config = dict(
    d_model=256,
    norm_eps=1e-05,
    qk_norm=False,
    seq_len=512,
    steps=5653,
)
Each number is 128 + 32 x the weight over its row's rms, rounded and kept within 0 to 255. Layers, rows and columns count from 0. Numbers have three digits each. The size before them is the row's rms in percent of the matrix's.

# v: layer 3 attention value, 256x256, rms 0.132, rows 179-214, columns 192-255
# o: layer 3 attention output (transposed), 256x256, rms 0.236, rows 179-214, columns 192-255
# q: layer 3 attention query, 256x256, rms 0.115, rows 192-255, columns 192-255
# k: layer 3 attention key, 256x256, rms 0.119, rows 192-255, columns 192-255
v179 145:143128125152140151160154119177132101149196101091167159099111116127095145153122174106109188146078113106107106124095157122103079129195165153115114128149214165082085150111117086085164115138107097
o179 120:146120120138131096139093115138124134089133147124141154153028119168127124115084088153084121096151121150128159102151120070122113117148096127073106113126089130145138169114118187042147143104142140
v180 135:084149130117108100103094150138122121095107072129094183119147086154063133168166179159129101092100086079141112132164167101137103151143139171149104117142059100166150149123141074128150115135147148
o180 114:156030093109143152174106143162144141117106089071155169115126118127146155109166137165130125063116150041148130159124104088134116147120151190172118122113087117124077096084141121107186115139101150
v181 130:148150114121144101104125127125146137140115155055119107157165134110161134110129137134171129138075202152135188154081111107065110111090187084107127096130140121141169073168098199189129134143108114
o181 112:146171146137143135132101118175137120101178158100146112100117139133076113097199078107159048145124137166080210122134101107094113152126190101143135151116188083117131099137179131204122191154147120
v182 136:102126136150102115152115172118110122094114108128080126181141122113092110103111149158188146124118123122168137153121129111202123139140165172187075148101136108145052094091104079166116068108112108
o182 121:137082132091073141104099129128139109127142141169142132180061125109126118127110179107139112154178113115153167139160112157124169131112141168116145122102133104109151132118103089119180132124175157
v183 139:145146147138177137121096112119109090171105112108089102119081090222219120123104086130162138133144142199134060049149088136096167127133124137118101149100140116111055092123166173151100085161141115
o183 123:107155073143130139165148151129104108104110111113091171092105098142191141108100124121165123112139112145101128157166108177182138129144098116178147100070195186161206091188177115101151089094137158
v184 141:151138075113133107126102233113172072112132123113148118103096213123115112122087170136112139145112110125165127080137143143097133131105068121104120153152180136127081159144159157137132163142110124
o184 118:137195111131133131097130142136123154103088152118201119117110125151110152135111134081073135133149121182100060145182090102135141184132117215111117107109178127114150116114212143112119189130194137
v185 123:112096128125052148175114103125186177171119142133148142085115148110153076084103118129115141120106199149126130049134085132098150160158130161167162120147113141082135073179121103180131115113105183
o185 109:115163146076143077151088091141083119140096092140089077155110143134135067112144148131107133170032102038106092129087133114139139111117140086145139105178153150133135150137094156109148138152140200
v186 148:089170125136138114142141126147162133122029120121113132150141128167094095126159136145192126128150108137172136152113088124162127062131115082113172097129156159066160107078141123169120162124156123
o186 127:127101153093142156142180140130168128159099146088135103144097127151134123079062163153136060158128136112104114117165172118138149084146165122153091133171152153115110122122185140173167142168179135
v187 145:127078125098216119141132152176148072148104136031144113155108098130124124138117070071103104074118151209123152119135155124149146134109172112129106136090193165124146117159041109145127134125130148
o187 122:122183102125148099145110155151118085160122127104105179138141080083082091145163160072088152103049102156125086136081133088103118135147123135103129110141138150125138115102060100182137141134152170
v188 132:120133103117088109100069124152148124122166177058087113151118101124107185135090107152130092126126076144193112090189199107081105142144091190104076140088072113133130147111123164096199108162147157
o188 118:125119126132130141133139127144161161120136115072112186139152113153142143134143147118135040072149120185114115148183105105090067081131177087090132182096091112169123178141133125124124103147067124
v189 124:135092098119156094092149102141209095142091135142167128159137165071112046172080085117132145140112153136118171148077078109070093144106076147112139186218132149119126147083153151137117192123169120
o189 106:127212086118087099104125173115104110120126094145159118131160155139098093114141092181114143214132079144134090071166119097101132140147088135146104155125143152142206096150120132140162086170149139
v190 136:121108154151104144193098096157153119154116171100125115137152126095124105119154096082084084145115097104111179127116128087170153130138143158178152095033108134091165111163146122084113118060098080
o190 119:151090114101098089124061133161120150102116191111174127123156157117131039138163171127112101123114141145162108137129161096178124116124120120151130111133073145099132093120100141145133076110110122
v191 136:073138132131124140106159156128179090093095066198100117100146135159119163106149182172207138088136138129169158084059145145125070109073132072097143128146176133100082137155100077152117095172154107
o191 120:123138158126140147115149139136087100133159126148133136126107135128126149088112100136097102128082136134155148151129149102111178165108101171134117091109157067164095134085115107151163192146158102
q192 095:117083131079102108083156078089104119167117130104158155206138113142177140126062155112118116169166115144077161145181087138202125145127161061132160085108157135152096194053063148174144133132129109
k192 096:142122123103100102134098151111152119151120167178154157160098162142144212123181068133099139161129096128141136053168137098112106152103134123151129207148137113129132041091158150063163164118032173
q193 105:160120066167098141185158093155142141134057070101068111106064111083122150108157061140181086071082078148119096106138153137089163130141055162102126155108161146106118151129106039118067147083142141
k193 084:104111127148204164116180171114105050127113179119106156116168188089109081146080155157089134144144177130109107126135067184137161133089159172160106167118134083124133123107089168171105127159108149
q194 095:104147088111128074144187121079135060125151116109107159146151163133111118180129107131113133160197170109160130048069168149110097080106132154136175068138135091070116137098136075175105177135112144
k194 098:135152136160139119140060124098180161130075146106135076130086132149117103092113155074162130171099058148154089174143050092114171184136172117127111190100064166141175057154118118082119105116140162
q195 104:102120151114102112174144078064108145130142115154142171152034121142123131151104158129151162172167138132139109075126122079111144112152157202127129112134042163143119121127129105177135177103155131
k195 092:108094072153153204109141134129142108102147153117160114090115115146105120157142106136088145117052135134091155142184096149121136100178138186058128058133144141171135203120105102168195152154147109
q196 096:131051094058143139108107121103155105142134061093141143153140163126095111173089136107136116144109155144168113103034178110108114138117139108170112156131124143164162103147081136164140132102159098
k196 091:083091131156136050138231123140139115153080135180166135157168087134151128056159196096178146097116111110121125200128090123120093157072167174153095101167114163143143153139116127116084080144161149
q197 092:103114213129141153172118185114161139131102160154141081097156112114147127155143121111099114089063088118125143148115171102105136168114067140160157117118132114173128130143165157112078081132167085
k197 101:195123149150124150101162141160086141123123097124107174119176113132138092144131150089118088136142210153147124148135137138159101133131112160155133120079085110096141111170124128102114163108136090
q198 116:150127104067085156096184166105180133151118048159125158115150101096105126176125107123128216120126161123128094143123088118131177143154137158080144124169095147114115122115102113180143113143119155
k198 102:112113148189116102158130092147183149075098161080156128067118078163117093088123150121150113123138122128096154169159132125139174124143054118180120138129171150144084188117143052112124116106171104
q199 109:092119141126141080028143178132109095120141145168165076145096128064164087132127120144125166157118124140098201124071127149143111112116102132146128141117106159110166079117147156130108131057077137
k199 094:139059095158091132155091133177137101203150149115166143079133130104172151085128151128148104108146137158136077064124148122147110155172191126071156077106084126093157112118153159089140092130137105
q200 108:173125145057172116116131134158212105090146158141159094117129117192111109129127191118105043098119113078152166146139156131120149087114122086161122155137141081091126056135158159108159110202128139
k200 102:113129120140123097131121128148111139136122122201112107167129120147176109087134138114146120177153110174108129121098151097141078139103158135153166124116085153103135100157174188088113133129102168
q201 117:136093134125168135062115112185151112165147127091142203142159154185141131100095133136167141094102138110148114151099162097202149098080153105137180119071137108173104094169122141148135072109193115
k201 099:166156093139093232095112190100131121147135128124114133090136102106133128161150142119138108141078130113069108147144130164128152184124162112177131156125176089146101102050152133085071042140151137
q202 111:069116103140128106115076173125117153092140130097123140165094153151150113133115114171092027115124138131167103194104079136127106105153125105084102144127107110101118081167169146092111120161141166
k202 098:053096137113096139098132119073062117152112139141132142166160098107148117157128121153137101147140063096108174136144131128147159087156134168123124149148083128115127072126175080064106094086127121
q203 108:089180089137149139134122134150145177158142116068154068105192167122151107150057123108147156122125164136140174092102082143157100151132139120166124144144103149160030139135115105127110124154213133
k203 099:127109167068131119151122132085094138096106095144128166086168095122130167129191160164115059142088108119126089117079166139099170083143103109125104136080121138098125112143153098154132106095123136
q204 123:113084123097163139079187071094127090137117150151105113144092104141128091157127161109208164164161126127104180170158108137150073116177135102111153097128095134119122157070112110103115136160117156
k204 118:140145152157121134136085181104149143072063166088130166100151122119110087144107095194077143115113127139144064134141127086045162108120109140151152165128073142132129109131160109133229136145085192
q205 109:141075053126110085167106167150109086060130168148112123118104141162077112089105113137082095142097144147073088125121137093054146099142122135174097043180172122141126159137131154111122108161108133
k205 102:126112178095176157141167110129202123161125101124189124134119076126130145175082149103201063180130086074142135146165081131118133166105156166106115099067119113167118123157056126100092104177071096
q206 099:179110146153137140169111144077116207102027104098131140073148111099126155112101132118139129138126144104157149133141084177124126143076112148115112124128189156127155144193159114133050051157095141
k206 099:092104142099149146101147088170163148134099100145215047115085114068144146111152098054103101110107129141126093167107164143087098150178124143093113139141117158085113145173096151149126144120111131
q207 109:157097147150144102093103117153078143093110118146126150119123163144127193128190120169118056122118128106144141154116129122172136078139113163137120169090158170165167129231060202157092136140069095
k207 099:076129105083108194183183129115106171147110146157121138140106073140138151106073138086115120102137096054146111132117118113013118145146155158159068113134082134125141124098160117013129151094129161
q208 100:083086090160136131125124088143103130129112201139120097137146116134141117096142079127129140115137127173114081194099177077119110174142118154132079212156166113150111180136117165115125086079124095
k208 101:117150121164177137129080109135151133165102164200149094162167143198115115137102175137126146103142132126161132025065153146165132174115080118151099124120157118178155105101123125188114145134158144
q209 110:105120151161124084154116172112079122210140078138179131093120095158120134094113151110113067114133194130170162070110063124134180128088128158131118213107025111085170139125154118116156107116134098
k209 106:124123162086148106097132120107094101160129144148125188101106143080112166099132150119152139103106124177150154129140106105156138165121154126144118123073172158161163000143136145070158134160115120
q210 103:114109162129115134161110167127095113179151195161117079108085092155133134104125114089137104106118179135097124154140122100100096175105116187139140201103143099151182152177073130122068113123137133
k210 104:142113097068150210152105112182119123156083122124139177185162154144165142151142139112165123180115092131146101135137105119158115129134168089198133116119108114146100142151136103107110133086188084
q211 100:096182093096122145158143147143121104167116127094113190125156098148122092152121105089112114137126102124083127117172104132102163125102130142113132111090101193114134136088108110085084103113130137
k211 101:071094083095073111121126098143085081139147107134137132132109139119088060118142134115168122120075161161147099123149108108136125080166076134042124082129155143107113083101068095068100158100158138
q212 103:117148131143097181122175102206137185170112027124087116121170112146115069150157101146089150143139081150132097122131140078112083118205163085134153160096153108125118168135086147188174133155094177
k212 102:158154157109158103160128168140123111088149072163113170124175135177105172083102223164099184096185087122090154163096100147115053134057084205155149160140086141117156081147050169071151154067087085
q213 098:078177151144139117188139080081184150143168129098134152077171120136105117094070057150141154139161111108126145105164132132146151115126100152120159118133108164122164115175105125139064129116127126
k213 098:099093129116170205108122091112144138108158121110142144144116064121153075100154162115136197130150120145155107150132132125111128110107181185155153141151188117179130091074162144123152157123093203
q214 101:125129103094191205168127141135143134157159126134143113088053098171128122069213159134175165125144094121176110139126149092114161092076161127154129115123139097089133079151131124162129144171114097
k214 098:147145057136132145137113198149120139078124150070146175114121162153126185113135217131152114152097086099128190158109107169151132163130143105123164122189156104053108181143140142118089160136136108
q215 098:091147140134152140108171123085107138119147177082135149137114078085108117109159158036165099115147093120147107142110049162101122168158122114197105169078139101124126174120122134171115123158164170
k215 095:086138124179070061129126138096155142181088167131124158097116170157156115159094167100108044132142140111116131066114076150106178149139109175097207139149122121087112107110157163117112136136115107
q216 103:077130157126108110078148087103098140155100125121145148133162113144145116108124150125110215110161140087093109153189092125157094179182088145122093044103147086123124117100130162083149129062114197
k216 097:109155134166110120113065126139146155110144123118122114080119177175122079148133134179104098141139146108107221101145129114146075103124168133108151148214099103081183085152075137116119210113092113
q217 101:159123063109101196114062189120164107100094149114078125165116166184132138185148149147145105134110096104069068159126156147114162101171152098163089115131092138104214079122033125141130130168117183
k217 102:070073115135156053135128126177151100129102121110106055143114136122091098105181119111109116101103104100110114121133118097070163115146156167080115072131169168093149114122166099113078105089154120
q218 113:133113111148109107073099101166110161136070197123128165164104067135100145149175032121093151044098173150158246165122112112134166141113094126157120085091110149139106197188111115172094067093118135
k218 107:085107144103142199136161110172160083172130123108153142108141166197131073125125137147134219154142170116157089157064176174105081112090177144084147129127168145126109105108091162112155117115109100
q219 111:100099124163136150128162132100096168171106117111140121115133117106166157115117115133125255141088045102078193162109158144152111174145145133155138146092127115087143152148114099140108111147140115
k219 100:048092113116148154067124148131179081115072122105168118126179203140101137106169082159133112097108121125138141087154125178147161161148191134142198103141136173147101183128170087183153120145136130
q220 112:115151141157156125121117123115177132107117083136112089107157141112125151095155108198146122120110132071143098144099149076180172150137172074126145084151197164115152113055172111098135115116162134
k220 099:101128142121125163116129140153106103145100116095107084109090123142074120160181129119075125124060104175085158134099134158126093102121075176117098074149118130170106150158198121149081131177112139
q221 101:091171206106041149145123089107147113219091141096157157118082147129124120101180062139165080134124166151155093129145182195083151136138158160136148109139102194120109113093144156099096142060125104
k221 102:141148186165087171171140119209116187098147172164101067108126126192110105147123128153112162088184056121126123139150120190090102183067122089122125157164125120127082148153068116124114144123051139
q222 109:167155182189107116086108152122111090142179140092179139094146132150165157140112091156135104024140184123116067144096167130081137158143106178090159188089108092151161127121072085149130136115137136
k222 114:102130133121147166052163107155093101157123191164102066137116109077117170101176179139144133083123133142171139155189133159109162144070130086137101126118136145158198137120118180168130081112162112
q223 103:125164078121061154043125081157162117103149102151099104145148080148139138157114129187200132105091163127156122139133131170146108131091115122161074156089087139148122145151136165160223119123112068
k223 094:133092167074168096102078094109102111100163152131093110122196142168131155154169085105127143092125090106127164124164110174140097179146145157102165156147074097131151129072098107078148174134118159
q224 111:142174119147077129119098091083147094147208113125155124107062110125121098158125122138100078098132098113097087156170126129117155121107168143124116168120158124127117131116148112101055128159124160
k224 090:076139064089125180140204128181139113186070134157102074134136141126106144090157172190080180219089140105126115076097090167129079131157176119132134134145174153123103202116124109171120149151140098
q225 092:124152104119179167173137119157052198125139123095098158103091157133099135123174151123136145158109137107187178090157096114085097087129097143121173164128090131107134122116119150193134182086137155
k225 085:164110102153176127160089212178145126142136144104168083125118130160103102131142129109130094128122110110130107134141111135144165166121079159078088116109173122151125130201149123100127112169155100
q226 102:053141134084153098099068177140068094123082132128106145104083102164162100109117135142118086129130149134084113117137133121127109149129113108144167076104160152162109072075112158162164106111106122
k226 090:154109122111089201149184082098124160167183194116174088103158117149129124166157113139124086142183127090126168169079100137127129121077121167115113125175139095124161189178096132164104143128137103
q227 094:078146198157156107122063200116123147116120152145134165120102120174170129118199111131072072131139132096124110138155116056066129181081115089082189149146102113110116066099159161129174087132143155
k227 091:101124157106077149123135136139114117125143160132128155104152101125119094185138127115112107102173208143150156122171108149147108124157098166164159178163063145120116169219124148169095147109201102
q228 104:108133155131118144180092104112149138163077067105136146124056101073141050120141134125096158132183030132155144138147084106110125119139092063124201135125128175092108076099113099177085195103156136
k228 090:134070081110154116185111146086142102121111101096137173139147061105114173032112160116124123161095151102081143156097129159138155113149150107120058136111179114153088094125080133085192113098139093
q229 096:120119131146132124170098066126094197123182111095054078098114101130135091052115149118202155089181058162147123114149149074132144094141085120060111108061171145148140152116085088176122145058125072
k229 085:128127095098114134118118148105149092181070113112212084169136106112134126109099119121144183149097132085115153165152177135099205103172125130149093160108170101138050138115129153094149112109116171
q230 092:104135070170139141167140136119161143126143099152122130179142120123109136129113166114178054089109128138161135169108125124174151047089060158145135080124125141119190115126071161124158147135154140
k230 090:152124117108132113111085161123144152083117071175132122147110133105069159111153110140088122152056078098067069088115078132078117154149140152152143146142177099162036089152112141140119161152087133
q231 100:096162145179117089110172067114048178155119142172173087089159113089152119184090110088109128138157121084126133065092116072151153125141115134127160139161091102136128161142053133166119181129091057
k231 094:131132098122151131128108133091096165136123131113183108159137114137115136113077140124147088162134165123162126086067128152119119134111126137185084102118041166138194088106222103165144168114156144
q232 095:098170109127109074106195161097119095129123157070133157068160148130091155167119139122158137069134130156147154124102135141157136185138108097110068148135098093115123098105134100180107106128141086
k232 096:089078074098179114129138157121103113099100176127177057142141110082116087100117184108115166151098123118142163143092084156142101151117152163132151161121094095128196149179111143107086162097153118
q233 102:133127149079099181119132129089130125151165092106086102137098132085112061162113129145161209163144113164183112053107109090177109130157138122152092124115124148129149161168145082148090135107157098
k233 099:122091064127097056112170132177095131149098075082089118141120100175143157055145184157181116106126113152162125187154108098170164123128137085136135139140112172120137152179057156155135133087139136
q234 103:126109104138107128173173077135103181138130090140117133113100092117108149066120148160132151130127057113135119119130120125137137185129139160150152127171081161165180160120089109153120137071125084
k234 108:118121132144120179127144164126119122152110102140120097060087096124166121156124123136118127166112122142155161157158129153104130116158171123136126156128157153155115148112143161155166157096143172
q235 104:154119166075111149131135139080136108153141112121133142132126130097087106176038123111131152125127133137145145137178098116119086143131153115134158176156088119109106146156072095209149168124099155
k235 095:080121126130105107125166130121102188147149169121130125116095141184118152145176148130105124082178152129123172092104088094230112143122068154138165147200134146158152132140160141132112084180155098
q236 100:162171136179125127168114119185146160170132103136116118146147164164153118126171126120147142135137099150151089118101073094129114101085100144131124136108108131141159149179166100141141118156167177
k236 096:120152142141098132157168125172145093169122123101132142046154143083132143138049199152129120153098104117161146103165102156114126101170132106142110193152110086150157154137128126138143120130166117
q237 101:124097122117093167185065141103126120123150146129123116122142088121128115093120154169132097151107157126151155080124132107105134074100184091162135169105127124149126087118079080129098072089175048
k237 096:132127104069205133121146066143155037143170077138156106114189117106134152134111116109178062136153120121128080150146103103120114138099196093157111112182122125184143168104169120063105144064185172
q238 108:107116152062137114150159090102245124169148104153108154167140125150160085106135114154098093122159201143109111106140159150173106145124143135131103097159115207163112129131140104098168144135154152
k238 103:148144147129092100122161085168153173083144105170134177116124153082099119097146121107148150092186083134143135159138133161126161099079108104094133120068128139083133129047098161121158188075129098
q239 103:085026112119092133152144165108152128125176060145112137177152122090137116120150196070164150093158148164155116131136136177147121134140125127127100120134130090141092140197084137122166118025130095
k239 098:174169105121117107121088135158114129088135156135123096078168137128147156122111081088155119104130109105186115169146117164126110196065171067160120106098148137141070106139076125160139113093125122
q240 104:087145095063140157130147120170112118161167095095123116141077144107151131140161143127106208098139097140076096115141125115124189137153140091112110128165158116142032115094164135139104168115136116
k240 109:125069134134137139109178074058128142087174126150152111135073196132137158074137136126141129109127138142084134182162124143117111118145186093140132119160135129178120139110075113103083076134109125
q241 095:104153198152158109138116130122059185119114181130142065113118127100138156099086150064143130123115111109137135136070101143117128113173133131123121160099114123147170162162085098162099126092118129
k241 102:129124138102139213039112091144046092169123066170187171125190117100119168130124135097126149069144133143150097126129128115124131159118100147138162098167066142142135104211154151175087112139134120
q242 100:140068163139148104127128082157139133130123065108121137090124144092165113108145088148121145081135099126133037079097153125154144149145167129138158116132156148126169188176140080119149127176160118
k242 097:146152165115169127149151129092166061086076033145120139154143117060141175091124094116106189167145133165109157120138161117133163166053133132130125113159120058108121125099090078162096109082150088
q243 102:099204188144170153198180077072130131166110125154156093117089119110171115134033081143167107160109130104106126110059131120079161158117138150135071161161189112115084119117124102120171141151129188
k243 102:145124065124134156112167129085158137117090100112153130089182130082138112089113136126150127158151193112064185126135155113100145154074158102129165185144036134111193100163116133157183084099138180
q244 100:095085163145147148194131131161133124137122207171149094183116109143198097169144099090097114146142119149094104139161142119110089112129124063135114111133228164048148146107061145128112123173086159
k244 094:085157108157127109203110073179159169149100110140133089117250109158126106126105180139118120146133115057128115152107126131131169036114134101136160105129129127198116128091149095153118146149153136
q245 100:132202114164221129127161140145132159130164131152115209153133125114101210137088170181108147108152158085033187113129167073118224174118123151112161107187127129078128188172111080148070118152110097
k245 101:099126094184063208070072105118177138131152152135133080113054097156097120123152122134101098122145130131098116116123165121142148114127148106151128055145180157092175129129087142132156113183142065
q246 100:089075171112118097096131178137123126160206074139108089143195076106115107119137167154156106121136096065126118141120116101136113127167119117073159112077111135132166114146121169169103130086119140
k246 094:083143095107115118118108160112145164184099203137117127147113122122100111139124155130114128138136167142122105120173055118120147166142115126129150176155072068206092102129137128079147170182134115
q247 093:188102124189145150183142109128096091135146187148130157114103131111174106136121128109179118129134119092124123134069134091204126091098196167122168137170104157087143081141084132104130142119113130
k247 105:128142136134121170065027134148159135153102163142126088136098165138122066159127089133071131079189118057066117158132125133121138119120089133153124130184156109072085165151066118185127122122100117
q248 106:124122111130110137139153144134095185167173151130112074192052098172133069096112079109098135114133079192094140126137168094148114173164176124137168165087149164128144122108140098188159147086057150
k248 112:086144122084113138185133178092135100200055133092117162179146132088158064039154133104143172143132124138145115103154101174122157148122082130117121164110131157132097111141147144123155140090187122
q249 098:148158147202121132146129177144177166137097153098112133120031132149082156132104129089114109127158163113131065087170136133103171079164131174107110199133175087130089155089146185148116128145160180
k249 097:120116169147137140058140178182102112144163147121084114097125092131096097108166161102123120117115128172088111154191163124113152141091127083110146118079107165152158126139122147117179098117104100
q250 105:089148115092127141084148095105146097091143142152141127080145117192074091186118115136104157167131141128168127130110130086189121178160100123142155158151136187115101156104155126066153115173103150
k250 103:146169139120157042224160167134125086108127097115097118090180139100128104138096145093162143124071153200193130168113157123151120119143097139146075164078116168110192090111075152145089165111102189
q251 102:121136109121094106113144149106173128135150143082143081157115073123088163134104145173128142122127121135108183069172108098118099118165133071138176144139128089179109149155166135098212138137163151
k251 100:131090124111143091101148105109107187140102151127138145151193136118099117156118164161117097163127202123151147072112146111129152151094121124146132127141130115090153164133110126111098209118127164
q252 096:136136133134095102088120159057154138144122200151104131140076187115167131164082142159105107084128132128120117063129126197194119076115095106147169167142090106128078125111122188142138123119131112
k252 089:125158124094115136152192073115151130079120095177133127120139083116130127148141156138146094091080189122115092152147107156124134181170116161172156131106180119109166095173073103140084127094117162
q253 097:052167159153115121183134162135126124110146077154127145151138093144147123110106194124121156233104087119086148119084150108127180106075153092139153127104196179110187138093154136082106103170170104
k253 109:185180107126149138143110114159111170123130104126150137118127171110194127152119114122104089120152110097146153117122048100119111138122113101128155185108158127099126119083087137158061164177085158
q254 098:106078127121123135140141107115144122107136129141099167128093202069122124099099099087197132085098167135136090210076135102098174097122143094120149104099118081140155166112142133084086160105140085
k254 094:142151133104092089150107120142170133138133169088099124099077073150197101115066148172146124130108108179159105113156142141160163137127155100109130094180142136110156109152131184152118134160125087
q255 098:102169171156089172148129047131149106104117111202130131198130091114188085146151189165145078187083168121138139080121123147173122102138128149113182155177125162114114116186184140188171114177102140
k255 094:068140073068134095176174165163170141045107113135106116091144117105125135116090044098140114166172104168130157166145151121121136100137128085112139143096148163059148143132101132116081148117130138
v192 088:133147126121155137111137169177184113107121149112131103072137122121096081107088126185138042171134122087138195140149123172147145160168181175146129165118167110117069131119135122121099139134163123
o192 093:130101100100123137158162131086113086133075081102174147150105162105174189139082122048166147102151107074105154142105125124151159134156138076107193124077100111129128194097071145112104079112096120
v193 089:125139094095133132108101048123120103166120118111113178137092148112098138137175130129094066131146080114153170154154103182145148134131125132105135078119102122129158094146136118144091111170141178
o193 097:170118146132109094117122115127107151072077148084144106120111178114073122121094130085105102135157093099106057165124124125117132110155110221156131170081088118076102122090072116158114121096096119
v194 078:138176134088132142102073173119100176151102098139108139127149121119145105130167116127095144126108090097140095056132106144115091121127135104121175179147134116138104192142125146091129099098115103
o194 081:133107118145125064147142097172109180122072172135133158162132129155098106155141175092152145149136131101092153223120132138107159097156072147141114118095184107055158111149015144143167091110111100
v195 087:116096117125163182151162171099139130105115136112147117122132031112139093149143106105094138113135103160140143139124139159143096160070168110166076105097141086123140144127103149142090158120136108
o195 092:183106118131119151170144131161163135157164155102078073136179106181122181101132140146149175048125111120130092125120197150148170067148135151130095112068123111166149159126127080106149111069092127
v196 083:145144117115164127090076187142112115154090143153040171110131160163111120172141156093165171125150087081085185158126132176109133016158123110089146134137162137147107151102112091098079106076166162
o196 096:124169142140202084135169124137123129158134151127165048092188107155106110109093097116195073166109182120144149167139126069108109149149143126159128112098124153085148141115132136143117152109125103
v197 086:112142125103101155171165093158175124066110124200113146100140160190133110124091100129139134162132120120156166114139115183114094099111094124078094145107131116094103069125101081116102152115109086
o197 099:114149131104184160116169126098083152090112161151119162141112111089118090147120116058169118121095141103103112149131146138148128133113154093118108114134124138134204122118066112094082125151139085
v198 101:125122090115115113144104174150148155182095141137118125142043060083164116098098140163134120133162117171161142087090094110126082136092092111074130125122165166146086197092162110105119140133092143
o198 101:163102091148110094136133191146113144070140141125088061133129121108145114157138224162173125076065071120108138140121125110125154119128091109108120164124153156113166214166119160087110161143159080
v199 091:119131127105145153115105107157172151141108091121083120131164118082136077122045132166143183145125130145144136129143154157174155220086153090181105166131147107079100110151098119132037112093138060
o199 098:153095095102105160142120133162123101098134118087148115095131089115119202107164124166113159140045123092126116150163131092155109149126169079158088074107074085095097170144154118159049110139108092
v200 082:133090099146075082094163135096184144094091113169144093096120143080102128189118169128097094108132166101151119153136177111087171100094100117118162127153146094175121122154113074156104098137084077
o200 089:133085112088123161070159197160058129121130140162094162084166134147118150154096143115125151103052127168158131102136122094169111123082106172116127127131117141137115202181124212139143142095158117
v201 096:030132124105126139135105114162159105083051157150092151197150134130125113103154136094139140116099110175130077156081108116072146140148203091094160113097111110154111220163164096151091036121091088
o201 099:109116098121146084090149130118090124163095148143195152143096118127143092122102134057140093160082127089163143124158121202177141100105133138117167079095166163106149114112136106147110144132178190
v202 085:142241130117163144097127109156145113174156118182134151143121090172123163172153085132096100137138074122137064169122116135151128146149123180206075128158177109127183144092108075158095124137136132
o202 093:122132120090116112154071127106126115076136176126160143090195085156117099100103151154164187103142093085128213172173139106139146120117099135144082193168090107147154140094150125148147147132080072
v203 095:152127063142141082107108101097181146128107089086162074166109132138165116112122168186127153084122125147109115144126130067201137172124114147106091101158148081123143112175072145170132069129115105
o203 096:087117177114085178196086138134118183143110165159081103145110162121177084139145124140125146157142091163107102139162090095137105058134092085140156159138104096112112145086175119178136103088050137
v204 098:145123103117063119133192124119119158093112152102105108085081172171122138083119152186186092162127149128113147135120103127113140098172151167128134139136132139087154096146085088112159169135179118
o204 101:109138057107147105088215125097174118077156110167178140146190094068100170150106147101090131149146135131122140129098134143120067131119134100083134196157079096187126128127068095159155153142092127
v205 091:114168137134133126143147067112175079126098126180149153137180116092100063110132162074062106109154149107062112153083149144123141088094126123105097151132155120119157110158133100138071113114115090
o205 094:096079147143159121121060131130101129133120117168134123109108123090158192144112119095119190147076139086130131161140101166121189080100181151176125108105174077163140136138086166140156115137097118
v206 081:149163184091079139151141148153132157147156104097163108129110126151130134151105140140107086199130094161096156108135149184140132116106142070162114156124123117140089201101142154091121184110123076
o206 086:090113118126155117157086169121120090159170129154089132146119130123114159133169124142250076107069122183083157116139142085124166207153182146135137161124121135112102191078157105073155130091101157
v207 090:108090181099172154093082146101149093066122109168147187157186093148079178157212160120086135049056145093078175087097067133183104141113100126159120136126127067136122143120157087131103112108155095
o207 099:138180190135107108094089125127144148163150174136132105087128101120153145093093116146124136140169159120123165125132100177155199097133063075119124074138147107142192137095150113093120096117106079
v208 094:153157140129110121062122112137142132134124079098122179189150084151083136113175172160156136117143145117099124183109129153183073170139179121124125131141139132154199154037178125111104074154135125
o208 100:116120156146210141096106105167102141089125156166149137090102114200133173123081164146141108115097139050128155136154132139123141122141147139112144101183161164067106080139127043127119195164143103
v209 094:121113116119170116150115200133131146077133122113128133139080161124125137146143113089093166118172171115100155138142069113157113128144106138124146145158153170133209110089162134044093173150091164
o209 098:074147160144109109143160108120190067100130128142148109123149088160118110116063128132206085136183100095158121119084176166161013127102170156150164170105144142125135090093079097159113107143115124
v210 089:152114097105123110105109173113105134122158170216088082053120122127129117071142168108089136152181136149102107058082165132078127148107120109086112136099118128129126107162162166149116106160095103
o210 095:074050173147184110115128100115137167115176102105128117142154108174168164130169174121088115117085136155177133176154107140128167141097149116109125111086188096159142147181137175158164109132159165
v211 083:147153116109129111092171151184114153187197179078132089137116128117120081131063112170088105124119100125110159093117141129080099102175133162139088166101111132112067167147116124107082097120172099
o211 091:154136125068141136155166129120097121120127146090138086209176135119112125120198109118157172098114102154133133105148150119127143094144091118128096092117157146156186134085151073116086055127130111
v212 081:097170162100107142128133138128082147202130139114145147121175140101105120126097187129114095074132116104136180160185141094113108165139161197091156146185115112142116119142183112125140120187159096
o212 082:149143159132134065092154118088078087091105125129190119167132120090089179134109077094129058119088159108114165128098091100060095056113073125111128108164159154131098143095118105120147097081103150
v213 093:169048154182089086145106119139133075104068078145117112169132103127136139143108137115187162171114157161093123138128066126107173115106115110169176095134140111141119121140128082127162098118136138
o213 095:170182083221103168121119145144127162159133146119077129173118129113071138111116122153081104094190140125125132114137128208169141151153149081162130132137138103124089113081158144095157108098204125
v214 080:151182093137135117126118122131158152128071113132082103147112122144107114089118147163131074145057094151108088131139139121170133227108133140164119137123126149173141179152103108129085121159068125
o214 089:152090117146164130142096114166140100103137182120133127141095168116126185163126159125144136124065088075157164129121115078143125093094172100123077114065155070085109034139116136143081112094123144